python train.py --positions="learned" --qk_norm=false --learning_rate=0.00991 --doc_mask=true --dataset="wikipedia_en"
Each number is 200 + 40 x the weight over its row's rms, rounded and kept within 0 to 999. Layers, rows and columns count from 0. The size before them is the row's rms in percent of the matrix's.

# down: layer 19 MLP down (transposed), 1536x384, rms 0.0293, rows 1511-1535, columns 0-127
# up: layer 19 MLP up, 1536x384, rms 0.106, rows 1512-1535, columns 0-127
down1511,097,229,170,233,239,219,164,143,183,183,231,136,245,156,178,235,181,203,271,184,243,217,209,205,249,221,206,160,252,191,160,160,190,237,175,190,236,170,189,190,207,199,157,130,216,115,209,292,222,212,250,113,199,207,248,214,233,270,185,113,209,118,158,160,183,277,160,127,226,235,236,224,182,236,186,179,196,234,120,142,208,212,188,192,184,188,188,214,234,212,221,132,159,174,100,279,138,288,166,138,173,144,175,172,202,166,225,217,234,238,187,163,174,288,177,226,179,189,143,129,217,198,189,166,260,153,168,214,256
up1512,104,197,215,62,162,190,205,203,239,208,177,155,216,208,118,148,247,163,191,172,220,187,152,166,180,231,242,319,270,173,209,181,205,165,167,240,271,198,162,186,272,227,150,177,160,222,164,254,130,161,179,209,257,258,200,196,114,198,185,186,221,197,179,180,173,251,243,142,209,130,240,176,148,270,220,165,198,162,263,195,245,183,200,223,168,89,143,211,190,250,171,166,168,187,202,189,236,202,197,173,204,170,174,222,200,144,213,152,218,213,279,148,139,144,198,272,160,199,180,170,175,230,212,101,212,199,202,200,235
down1512,098,204,220,183,243,209,200,236,223,121,271,201,98,224,206,212,256,162,181,263,139,210,218,160,173,182,170,223,159,182,200,192,239,149,229,220,235,163,219,286,177,171,164,216,182,177,175,134,219,205,134,177,203,215,215,253,202,247,214,278,203,151,215,232,156,136,200,236,235,133,253,211,217,255,214,255,193,217,257,134,171,186,183,229,215,216,238,161,180,244,225,196,164,256,176,125,156,231,132,243,215,145,141,195,126,189,252,182,188,203,194,195,160,220,151,251,199,221,178,238,171,181,120,247,210,285,196,183,91
up1513,103,134,208,201,246,157,206,197,217,228,186,209,173,177,245,209,254,194,203,205,234,182,168,162,251,138,223,225,222,180,217,230,220,193,154,160,181,269,226,274,153,230,219,170,229,209,193,234,259,247,251,171,193,224,275,232,229,237,200,272,215,265,154,170,226,189,173,187,179,168,220,150,259,173,218,200,212,175,127,196,173,251,219,179,152,212,205,176,190,181,199,247,196,195,220,149,196,207,214,170,206,216,177,207,169,189,194,139,184,210,142,158,205,169,203,229,124,135,186,166,173,162,135,116,177,202,215,225,209
down1513,091,245,190,213,176,163,174,185,231,201,214,209,215,188,197,193,191,238,133,195,128,204,251,184,208,197,167,203,196,172,196,147,227,225,293,242,215,153,154,214,235,242,131,218,183,185,269,174,156,187,178,206,212,169,183,161,190,217,138,183,196,196,216,240,194,199,191,247,197,221,193,215,145,134,149,165,230,217,219,208,225,180,217,149,196,181,166,250,200,189,213,322,158,221,196,203,135,189,162,200,225,215,224,139,222,212,185,249,135,200,248,276,167,225,174,177,191,162,237,240,194,195,211,273,195,182,277,93,188
up1514,102,242,152,174,203,150,203,224,130,183,202,163,156,254,143,179,188,216,148,241,165,161,225,189,247,181,261,200,270,229,185,193,196,179,190,198,192,216,273,174,154,232,213,162,192,210,196,198,165,191,205,174,241,232,180,224,219,256,207,136,226,200,248,185,191,258,182,202,171,194,240,138,187,191,147,216,177,235,260,225,209,146,188,205,218,312,243,196,218,218,240,198,138,174,170,172,249,283,239,199,214,182,125,255,316,109,216,198,160,214,164,152,171,143,140,216,187,194,231,151,103,233,181,220,234,201,238,213,292
down1514,101,279,179,167,254,120,199,171,207,163,266,211,185,187,264,233,217,296,195,242,145,242,152,219,125,206,157,183,181,191,138,194,133,244,216,160,174,189,221,214,177,131,236,219,188,155,285,244,207,187,111,196,216,197,218,106,227,193,119,179,243,223,198,284,202,177,126,212,205,189,253,190,152,204,184,176,217,182,205,132,293,192,207,163,196,99,193,189,152,214,260,198,297,191,173,234,205,90,226,186,159,212,176,183,135,250,137,137,156,252,220,152,242,247,216,92,256,223,182,181,231,187,159,252,203,197,145,160,242
up1515,099,151,230,141,213,237,182,165,260,203,219,265,256,188,173,192,143,187,214,192,225,129,275,149,174,214,200,246,106,175,238,244,263,211,183,284,227,171,257,234,245,183,103,198,178,226,180,151,179,188,117,280,205,197,139,184,195,218,136,279,232,161,194,291,205,246,215,165,164,197,242,121,206,124,182,272,223,203,169,147,156,224,133,213,227,176,167,230,180,210,228,241,127,248,185,148,204,199,220,217,188,260,201,230,243,203,229,156,205,181,126,211,193,211,191,207,175,180,233,182,160,221,208,166,201,190,227,234,172
down1515,099,203,189,241,190,216,88,179,216,223,122,146,282,216,202,248,129,209,189,178,202,191,138,165,217,180,200,216,256,241,131,227,252,205,94,176,198,195,224,131,213,98,200,192,89,237,183,254,237,183,182,183,184,183,192,171,169,143,177,230,231,152,182,248,190,233,272,174,234,200,191,190,150,162,177,153,191,230,211,177,259,214,201,236,235,137,190,135,161,253,202,229,248,167,164,192,191,215,279,130,215,186,221,175,135,221,240,248,210,226,222,172,195,214,233,172,286,220,174,240,180,148,157,235,184,172,195,208,130
up1516,098,178,173,218,208,282,257,191,182,172,181,161,225,187,258,169,235,190,233,218,185,231,156,177,160,122,182,232,170,211,194,163,236,188,152,181,146,206,204,168,230,148,143,234,241,193,225,187,214,171,130,198,222,173,162,236,200,159,150,232,183,197,174,215,219,131,260,194,246,177,179,268,190,201,232,238,218,208,225,190,186,183,127,222,138,157,146,183,193,219,199,177,224,220,220,200,185,148,216,210,183,221,190,219,208,258,163,190,197,146,197,162,275,223,157,281,200,188,183,163,169,210,258,186,242,217,166,229,216
down1516,098,192,108,185,251,184,168,229,247,202,163,276,151,193,224,242,171,131,235,239,203,157,242,137,135,210,279,138,190,268,204,158,127,168,213,193,211,167,248,220,163,262,175,177,220,166,177,205,178,229,207,190,166,206,226,195,180,162,181,305,168,209,208,203,204,269,154,222,197,174,282,274,251,218,277,231,270,171,187,230,241,213,215,197,180,187,195,247,125,211,240,253,232,238,196,218,218,234,186,214,187,182,148,168,149,205,234,147,137,167,197,199,181,245,169,154,228,246,168,193,231,141,174,162,153,202,241,204,234
up1517,099,149,282,218,203,232,197,334,200,144,168,201,173,246,183,270,185,244,143,214,191,216,92,243,161,164,228,174,179,227,239,200,201,153,201,221,235,252,191,221,253,228,239,208,162,231,204,234,233,213,161,188,148,217,242,211,210,162,193,222,215,202,260,135,137,211,255,200,194,165,146,169,189,229,195,187,155,199,240,141,216,195,259,193,190,212,214,194,179,236,209,244,170,134,262,147,253,244,219,188,147,182,241,225,192,231,190,118,265,296,212,226,206,159,230,222,179,286,198,225,171,230,137,208,241,219,162,128,147
down1517,101,174,125,193,167,245,241,158,212,293,197,178,255,213,232,212,192,112,197,222,191,301,213,200,227,174,118,195,216,200,215,173,114,200,188,180,116,159,163,168,116,170,183,158,207,260,223,182,238,233,183,208,236,200,125,285,168,299,165,233,193,146,175,180,286,248,193,212,164,235,156,302,133,237,180,232,204,177,248,232,271,131,193,145,192,141,193,131,253,223,168,209,156,221,272,124,90,190,95,135,248,254,154,214,229,224,190,217,127,230,219,180,251,176,221,220,121,167,215,219,223,220,231,222,171,176,176,203,217
up1518,095,177,185,136,217,172,221,228,188,265,250,166,168,292,169,206,232,258,213,247,260,151,229,222,143,190,205,183,227,120,208,125,177,199,239,237,194,238,182,194,226,192,175,290,207,162,185,232,261,145,209,231,128,234,175,155,215,229,201,139,241,241,218,193,196,217,219,214,138,187,237,192,256,178,167,127,230,129,261,98,167,213,209,140,114,159,255,223,281,93,215,257,231,234,205,189,197,180,236,261,206,263,208,250,208,250,221,140,150,181,234,216,224,191,213,209,168,193,218,140,205,148,209,183,257,282,155,221,119
down1518,103,262,287,276,202,214,210,165,153,195,194,242,216,66,191,146,183,144,108,140,202,188,209,287,201,212,228,196,164,241,190,243,245,176,162,200,181,231,186,190,196,194,248,143,174,218,129,162,165,252,270,173,196,186,222,270,192,204,167,270,238,216,195,231,161,157,233,153,229,191,222,265,146,222,169,219,201,223,227,205,221,296,178,275,259,235,133,160,160,231,167,318,103,195,277,234,194,113,201,128,189,198,247,183,205,148,222,187,257,226,259,179,168,164,218,165,207,264,201,243,214,264,228,214,220,173,251,226,129
up1519,106,236,101,168,192,157,216,190,220,267,240,201,137,186,200,257,220,143,138,237,200,196,214,150,199,181,194,231,208,246,215,273,194,148,149,226,293,134,146,199,238,190,214,181,230,176,138,262,215,181,206,244,142,181,225,250,261,221,204,234,234,136,178,236,165,121,117,194,317,155,167,219,224,272,205,182,221,251,214,276,197,192,227,205,111,154,183,208,170,181,164,190,144,161,251,206,197,247,156,174,145,210,257,194,188,206,273,202,219,249,269,153,120,163,194,199,210,189,150,239,198,221,210,178,244,176,163,178,166
down1519,106,125,189,236,230,217,126,180,156,191,233,206,107,168,184,144,141,234,175,186,201,209,250,276,186,240,222,257,187,249,183,243,209,219,221,268,244,236,211,224,239,168,187,224,215,200,135,180,148,235,172,189,201,211,225,184,206,233,158,213,234,194,156,155,161,213,304,168,131,266,182,190,177,220,218,282,145,135,170,204,165,195,220,174,270,244,154,267,224,173,165,167,224,171,204,222,215,213,63,196,142,212,105,218,172,233,176,189,185,166,162,248,284,317,195,215,142,191,179,266,158,203,180,177,201,214,202,177,125
up1520,106,262,182,203,187,211,219,179,147,219,254,195,118,219,98,265,181,223,193,215,209,277,195,169,138,187,242,209,238,189,157,214,114,139,219,169,225,244,215,207,224,195,253,173,189,174,218,161,198,183,225,229,155,177,226,201,238,156,184,183,198,206,175,221,168,189,98,157,213,199,212,182,140,222,286,197,222,216,199,160,243,146,134,255,167,219,218,214,174,190,177,154,170,157,189,180,255,281,117,199,223,206,203,226,204,163,190,163,226,164,198,195,219,201,179,171,159,184,165,119,233,206,267,251,226,198,173,184,169
down1520,098,123,256,220,272,221,184,229,227,166,165,209,149,183,224,126,227,215,251,183,211,127,145,196,243,138,149,220,186,265,185,212,227,199,221,294,253,177,185,88,216,167,224,214,186,204,217,168,173,234,298,198,205,175,212,191,146,227,208,173,193,175,100,183,165,251,206,205,261,202,229,243,232,230,139,262,218,175,178,182,191,110,182,200,215,202,211,194,187,228,204,246,188,133,205,180,174,223,204,212,149,180,143,190,190,231,139,215,164,187,180,194,280,251,232,215,272,211,212,240,219,246,188,220,251,208,177,235,90
up1521,097,178,191,182,226,136,202,294,232,165,180,175,216,301,186,203,112,217,271,140,145,217,146,201,204,174,249,222,203,238,189,177,212,113,225,242,197,139,260,182,198,172,179,240,223,210,182,158,155,219,186,264,224,187,194,200,247,239,263,166,285,210,187,181,198,145,218,163,163,176,201,242,137,193,295,178,223,200,181,269,237,187,179,230,192,188,161,206,232,208,172,205,179,200,177,248,205,257,223,132,144,233,169,220,220,194,152,217,222,212,220,229,247,218,192,264,206,147,183,157,140,278,219,205,136,283,186,245,247
down1521,099,248,195,194,199,202,220,184,206,177,229,229,225,179,176,148,221,201,189,192,251,157,197,256,183,215,220,168,247,119,259,166,222,255,165,247,156,238,177,209,217,183,222,277,192,206,232,134,310,176,179,183,191,176,150,241,212,216,163,187,180,182,235,167,153,249,174,204,207,206,196,217,226,178,195,181,232,231,123,197,236,181,211,226,199,212,234,186,237,229,186,169,205,225,244,170,170,267,255,225,148,200,135,178,223,162,224,224,200,164,252,257,252,170,161,214,234,233,206,299,223,169,166,240,111,217,241,142,341
up1522,094,134,153,259,153,212,248,219,188,194,180,184,151,246,153,160,203,252,261,134,179,243,189,196,235,216,194,179,129,272,112,208,269,181,162,199,286,232,225,231,215,174,164,136,215,210,147,182,161,200,228,171,256,216,172,186,169,158,263,242,207,211,186,234,236,149,213,189,213,218,228,269,240,212,227,181,243,245,208,237,221,197,189,235,247,213,258,176,210,200,196,201,176,248,232,221,228,277,166,256,247,169,163,189,207,257,196,238,212,255,155,290,186,223,210,149,255,243,204,185,234,140,222,237,203,192,209,203,203
down1522,104,219,187,179,120,175,189,188,209,171,219,240,113,208,207,304,260,181,180,239,149,188,264,139,199,187,221,185,193,224,192,157,193,216,295,272,203,180,249,155,245,177,235,154,251,237,165,217,153,205,226,196,218,197,162,244,249,200,167,179,230,180,226,135,169,233,170,178,173,283,213,240,272,193,221,142,249,275,172,120,253,183,268,160,156,220,198,255,186,191,223,176,170,160,234,172,147,198,169,199,193,189,167,234,242,204,245,259,171,250,258,153,250,204,146,160,242,153,225,156,117,251,185,298,159,202,227,183,216
up1523,108,199,168,244,171,239,181,145,210,225,244,217,194,139,149,197,172,178,246,162,206,249,188,204,244,159,250,225,221,159,193,141,100,253,88,217,260,192,232,222,252,269,173,252,245,187,225,180,255,252,208,190,161,139,139,233,115,207,223,232,200,136,173,241,197,177,154,171,190,137,177,167,155,235,233,162,240,247,216,122,247,203,196,218,244,261,183,197,204,198,255,247,223,222,221,233,132,155,228,156,167,191,167,109,228,185,158,180,185,157,195,172,207,174,166,118,213,167,184,132,193,164,144,222,176,178,197,163,165
down1523,103,202,175,207,210,153,200,155,204,335,227,221,250,155,173,137,164,233,193,141,170,124,211,218,182,197,194,178,194,232,178,256,267,161,155,206,138,177,252,114,213,141,203,181,263,170,187,239,176,190,214,198,144,161,227,197,196,168,160,230,107,195,243,138,169,286,176,218,174,258,256,185,164,211,174,144,185,177,161,198,204,125,182,252,240,158,171,240,185,166,164,259,183,217,175,252,198,219,174,244,201,170,164,174,198,267,250,218,204,132,244,118,214,202,197,161,220,290,218,234,179,216,164,182,127,245,288,155,112
up1524,101,223,185,199,224,171,150,215,300,217,204,248,169,184,174,191,209,246,247,170,204,255,182,168,203,174,221,211,175,260,158,122,200,192,221,106,243,250,217,278,198,165,290,149,226,191,207,192,207,138,229,225,181,221,217,247,214,206,222,243,185,235,231,174,257,239,224,211,180,240,205,174,207,197,179,257,213,259,160,154,199,168,274,250,146,182,198,201,182,197,169,157,176,209,204,195,189,179,171,185,176,213,148,200,243,122,159,96,226,200,257,195,219,137,181,196,176,195,151,87,143,178,220,212,279,216,201,313,251
down1524,098,151,211,233,209,266,209,207,225,211,191,126,178,196,131,260,254,172,218,232,235,141,173,215,184,175,188,223,172,134,265,135,218,126,226,251,179,196,226,214,133,200,167,210,144,208,187,227,233,186,174,221,184,194,179,196,159,217,229,233,251,170,165,244,180,190,185,202,154,130,215,286,133,238,158,235,200,158,184,285,152,246,164,232,236,172,162,140,161,219,168,86,154,153,224,129,225,109,237,227,248,223,138,206,237,283,197,331,192,261,241,205,247,162,258,247,188,179,271,272,197,189,203,191,159,204,234,135,319
up1525,103,222,199,183,183,242,181,161,224,247,203,272,201,183,177,144,203,95,155,206,154,222,164,197,179,166,182,202,270,258,226,134,100,227,253,248,248,171,192,137,221,209,226,205,140,208,168,195,261,159,214,218,165,230,179,236,229,206,312,214,199,220,171,198,215,173,222,199,204,178,284,170,188,203,202,226,242,133,176,233,204,175,203,213,250,224,185,160,165,209,193,265,163,258,121,217,173,211,197,149,219,204,241,223,211,207,234,164,194,193,234,135,245,124,250,148,183,148,163,183,150,216,191,215,113,210,228,219,193
down1525,102,186,192,198,268,236,229,222,216,191,282,115,230,282,253,237,221,243,135,256,192,168,212,236,172,259,219,163,243,172,139,210,176,179,178,111,287,185,226,137,204,157,193,153,218,179,240,191,229,180,206,242,201,212,226,142,195,234,116,247,178,216,245,213,132,235,201,187,266,204,174,231,211,154,170,212,213,185,223,140,158,192,325,180,178,152,228,213,271,227,144,181,210,202,228,202,158,201,176,244,259,183,202,157,203,254,181,275,165,211,139,134,240,245,172,161,226,173,106,159,190,258,190,231,175,240,216,231,210
up1526,098,199,232,228,267,153,148,199,198,196,139,235,156,182,255,214,199,221,187,169,205,248,233,206,213,228,246,214,257,174,113,226,218,166,179,172,207,182,280,136,174,210,263,262,211,190,202,199,161,200,190,195,190,245,236,219,206,222,216,139,172,236,156,237,137,188,232,212,195,239,205,242,270,208,131,246,191,206,201,207,183,245,171,181,275,262,268,164,228,237,131,168,247,204,177,156,201,168,177,205,153,145,151,171,175,199,193,220,229,218,154,210,140,153,235,163,185,245,229,178,220,192,176,145,139,262,190,255,128
down1526,104,156,204,174,203,259,131,174,238,189,235,205,173,262,234,212,179,184,200,255,244,164,157,179,211,279,202,231,174,188,242,168,190,159,190,144,168,200,220,190,200,153,172,207,215,148,234,212,187,233,183,225,232,139,165,219,151,155,213,113,176,188,281,181,168,202,186,214,153,159,258,179,222,160,283,176,258,262,210,201,158,268,193,189,192,161,162,180,224,162,199,188,196,145,212,170,200,205,254,207,226,224,143,170,140,181,230,169,161,196,147,234,167,265,115,216,249,168,215,172,165,128,274,213,170,285,120,274,296
up1527,098,225,208,272,209,222,163,184,146,217,214,169,206,215,225,100,221,201,198,236,222,165,233,145,191,146,197,224,132,259,196,159,160,179,229,145,194,242,219,158,161,255,177,177,172,270,189,305,270,165,228,175,181,149,239,265,283,242,191,187,288,242,236,213,172,248,179,195,156,210,174,164,205,149,266,185,201,205,189,166,230,167,179,169,206,191,180,202,206,129,295,161,161,214,308,177,286,168,237,189,249,149,189,209,188,231,225,161,184,225,140,155,285,171,238,261,153,192,239,292,159,180,205,131,205,187,189,183,212
down1527,107,141,204,171,148,133,178,184,174,203,204,218,253,214,215,240,171,222,169,246,153,243,191,112,176,173,138,270,225,178,158,192,218,223,164,195,264,192,152,228,239,171,177,238,202,270,165,225,238,187,224,134,198,171,183,186,242,203,264,143,187,163,204,169,250,174,166,274,196,146,132,148,153,159,135,218,207,197,244,184,197,364,304,191,209,218,91,188,181,229,145,135,203,128,191,239,253,261,260,225,208,186,214,208,210,170,199,159,243,179,179,230,175,199,209,98,276,252,193,177,204,158,128,137,206,184,264,174,141
up1528,095,238,163,192,270,204,208,237,230,137,152,200,280,198,266,168,254,198,236,203,187,197,277,299,155,147,184,256,175,215,185,185,224,185,181,212,148,188,207,154,199,241,174,234,168,246,147,208,165,238,165,204,254,195,241,207,243,187,123,229,158,154,150,203,169,328,181,154,221,136,163,205,218,237,196,187,305,179,177,124,227,158,247,142,175,142,212,200,186,140,234,209,171,256,266,179,190,188,162,228,148,146,164,293,216,139,177,174,166,225,178,142,220,153,140,226,166,214,232,241,210,229,141,189,187,114,161,210,136
down1528,101,198,275,219,174,187,133,183,147,212,230,157,290,158,193,159,206,143,155,237,203,237,251,246,267,235,128,205,155,195,223,204,264,156,132,212,209,191,279,245,202,189,215,239,134,195,216,204,248,160,208,220,180,208,175,214,168,192,226,206,189,184,231,170,150,101,200,218,161,272,200,225,191,246,279,161,155,183,181,219,213,213,249,225,163,223,203,208,164,136,272,173,190,203,135,268,254,234,212,208,161,221,232,186,147,193,199,249,228,189,185,183,179,235,172,280,232,258,172,198,185,241,229,186,247,208,157,201,88
up1529,099,180,197,233,219,150,182,232,133,163,147,201,170,258,235,235,200,193,133,100,210,213,181,211,272,282,163,241,178,147,240,197,236,194,247,242,157,161,205,131,227,251,221,204,190,167,232,239,167,198,160,68,282,222,212,285,231,217,147,212,123,210,188,196,233,175,206,239,140,185,130,135,243,96,213,225,177,263,280,121,195,190,212,213,220,239,204,215,220,143,215,191,192,179,220,169,204,169,195,179,217,166,210,232,220,199,188,221,207,207,163,199,186,163,195,246,205,188,201,205,295,276,217,228,181,219,88,148,230
down1529,098,161,192,154,123,207,239,262,116,230,149,230,184,141,172,223,157,188,226,152,216,213,223,222,205,205,226,305,159,191,119,222,195,182,232,233,191,167,211,234,200,123,142,185,214,296,245,257,169,236,172,178,243,162,127,166,191,252,212,132,167,239,208,242,155,244,199,161,214,208,147,192,175,222,183,222,223,255,225,193,205,263,154,283,183,167,198,192,168,199,260,223,185,120,183,179,296,161,173,168,199,171,142,191,203,230,191,208,220,228,235,174,224,247,239,189,233,159,168,236,236,192,209,253,183,200,182,254,234
up1530,100,173,183,157,170,259,171,208,177,181,210,226,166,209,240,257,136,220,222,220,221,223,236,153,169,166,241,161,146,164,235,190,220,148,215,209,202,208,201,202,222,309,210,191,244,182,271,193,173,194,175,115,188,179,195,162,257,222,145,126,130,150,186,183,199,268,238,216,164,229,181,130,179,196,212,182,173,189,286,197,167,126,177,224,237,178,162,165,143,138,215,156,162,226,248,227,238,261,156,194,201,129,210,142,212,121,205,116,179,133,225,184,219,204,240,173,221,195,245,226,284,243,193,80,141,189,206,128,231
down1530,096,148,228,262,228,204,222,206,260,204,132,171,285,164,212,210,187,190,186,236,191,128,199,206,270,163,147,113,285,258,211,199,262,239,192,198,174,283,179,202,191,215,176,276,161,221,247,224,165,159,228,188,263,160,181,176,183,168,148,282,217,161,177,190,222,212,166,218,157,223,211,228,246,223,242,190,177,243,186,204,261,276,208,195,159,200,183,199,231,217,153,197,231,219,157,195,178,189,228,188,240,241,210,165,148,179,182,165,162,225,221,230,209,281,178,271,202,226,78,242,224,216,195,281,152,179,242,252,217
up1531,098,178,134,163,246,251,239,200,182,145,158,197,193,181,132,175,183,199,171,248,198,173,191,166,227,188,224,190,196,173,236,197,165,242,221,206,159,229,228,231,204,231,198,229,217,214,277,191,154,160,165,235,232,118,257,133,203,193,249,250,221,242,122,216,224,208,222,147,185,177,186,125,185,206,201,253,179,178,250,140,226,154,167,201,242,241,241,208,217,166,147,216,214,210,141,126,181,242,216,147,139,231,207,289,188,190,148,262,323,224,174,172,193,224,182,245,186,244,285,208,229,260,172,95,218,111,249,123,181
down1531,103,170,218,205,180,227,166,308,194,171,254,188,224,191,189,166,209,298,187,171,133,230,244,166,252,136,296,124,180,205,216,213,238,239,232,238,208,91,141,157,271,251,195,223,226,144,141,194,176,214,222,238,167,218,148,178,183,156,223,120,198,241,235,173,237,179,159,141,191,192,286,157,226,173,273,168,219,225,224,198,256,199,219,265,145,185,218,180,209,273,208,236,202,138,141,247,166,162,217,199,185,168,158,169,146,208,188,129,214,159,222,191,177,226,259,243,217,231,163,222,175,214,191,230,258,175,137,173,58
up1532,101,258,191,214,144,225,262,154,178,170,176,226,188,189,194,252,121,210,242,214,240,175,137,135,246,286,226,199,231,198,183,157,234,193,226,193,225,154,168,160,237,153,216,227,148,175,196,194,247,204,240,265,149,203,158,205,236,190,171,219,202,199,227,179,193,203,242,244,239,198,164,207,171,263,269,240,200,157,227,226,207,229,205,265,227,244,157,169,180,262,291,252,199,241,200,253,196,132,250,233,260,253,228,251,222,188,198,339,245,153,198,243,220,157,119,214,229,127,201,264,186,137,199,211,139,162,102,180,166
down1532,096,209,138,215,216,159,126,185,212,204,280,200,159,171,195,192,156,222,149,206,189,205,228,172,203,230,168,148,249,234,209,288,195,172,271,199,120,216,144,241,253,184,158,150,243,275,233,256,165,204,149,215,207,185,119,208,166,198,281,130,230,187,201,201,237,158,254,217,208,141,163,192,186,181,169,171,148,209,147,199,211,263,146,196,200,142,189,201,246,160,295,213,266,207,204,191,193,265,110,185,212,163,199,145,193,167,266,302,213,201,161,245,206,133,169,161,171,201,278,235,194,145,185,206,164,192,173,111,166
up1533,097,123,234,213,192,241,192,184,194,183,148,165,237,192,217,284,166,203,188,191,252,195,111,151,257,313,228,245,224,167,209,216,130,232,257,255,162,201,199,210,214,190,218,171,201,161,171,183,153,225,146,133,174,221,105,161,214,202,93,154,216,181,211,228,192,209,212,279,199,155,121,211,154,197,232,216,234,261,244,183,244,289,239,244,155,209,153,159,242,223,139,216,186,119,236,193,146,163,175,145,209,181,160,219,150,282,235,239,179,184,256,244,159,186,246,210,196,157,195,131,111,196,217,245,221,320,200,196,147
down1533,097,144,179,193,228,242,206,172,126,193,155,212,190,176,157,207,223,177,163,215,256,175,182,176,122,240,238,185,149,208,170,239,197,121,156,212,133,215,219,202,166,269,205,154,247,222,325,175,178,182,191,204,219,155,274,155,173,151,227,241,198,161,192,204,153,187,192,251,182,165,297,204,260,203,191,144,210,220,231,169,139,251,236,182,189,224,172,248,266,156,208,260,176,162,197,163,209,218,162,204,261,198,131,168,197,203,237,285,190,200,232,150,164,92,255,212,146,247,205,194,123,258,222,139,226,217,157,229,220
up1534,106,186,213,286,222,172,249,168,199,245,180,204,193,196,144,184,225,195,176,188,243,195,262,253,225,234,238,187,201,191,256,238,173,194,206,252,173,119,176,188,152,187,170,207,278,168,200,198,258,212,219,118,187,238,242,203,180,152,214,161,205,191,250,199,209,214,285,282,163,169,310,180,162,170,255,192,238,192,219,167,144,229,148,233,156,213,231,196,243,163,277,142,222,259,292,133,149,228,185,314,216,225,207,283,285,204,247,271,203,156,211,246,235,190,174,223,202,192,251,229,158,216,265,246,193,185,191,161,281
down1534,095,181,204,162,224,182,176,216,167,161,173,177,226,199,186,186,225,208,167,223,136,182,219,222,243,170,187,217,221,194,153,187,200,246,167,215,243,237,208,236,130,156,209,200,206,149,176,219,188,156,248,154,215,162,189,168,157,145,173,216,215,289,183,218,176,198,338,216,270,215,172,243,126,278,183,178,155,224,188,179,178,197,220,199,162,239,164,223,142,222,173,214,209,195,143,109,227,153,259,210,263,187,136,187,122,239,218,192,200,156,180,143,189,237,203,228,178,189,262,104,188,237,151,245,215,210,216,211,284
up1535,093,245,228,240,186,188,227,189,149,169,204,188,249,184,194,236,206,237,137,216,222,188,226,188,192,205,247,168,239,235,179,217,211,240,207,193,141,182,150,109,247,223,191,206,260,230,184,198,215,151,120,155,207,212,185,225,188,244,230,198,214,220,220,193,236,230,132,184,228,205,159,258,141,148,217,321,223,190,160,168,204,194,150,252,220,216,254,169,195,197,113,158,267,215,225,146,147,149,146,208,272,252,206,250,179,217,152,177,171,228,146,256,179,146,168,207,167,190,163,220,224,248,119,210,174,225,204,212,161
down1535,106,195,182,209,211,245,158,251,207,224,173,183,166,292,174,164,180,164,216,123,262,103,175,163,226,183,233,208,239,137,133,75,157,175,184,288,187,154,211,218,105,144,215,288,218,154,260,160,161,72,187,160,195,188,214,185,189,163,194,173,261,246,186,232,171,227,260,222,153,139,238,161,153,254,181,175,206,211,208,208,116,214,194,216,306,232,200,206,284,222,180,206,192,172,208,161,167,286,150,211,121,222,213,200,301,169,260,215,259,223,180,177,198,173,189,196,224,114,169,275,225,242,193,186,185,193,196,205,193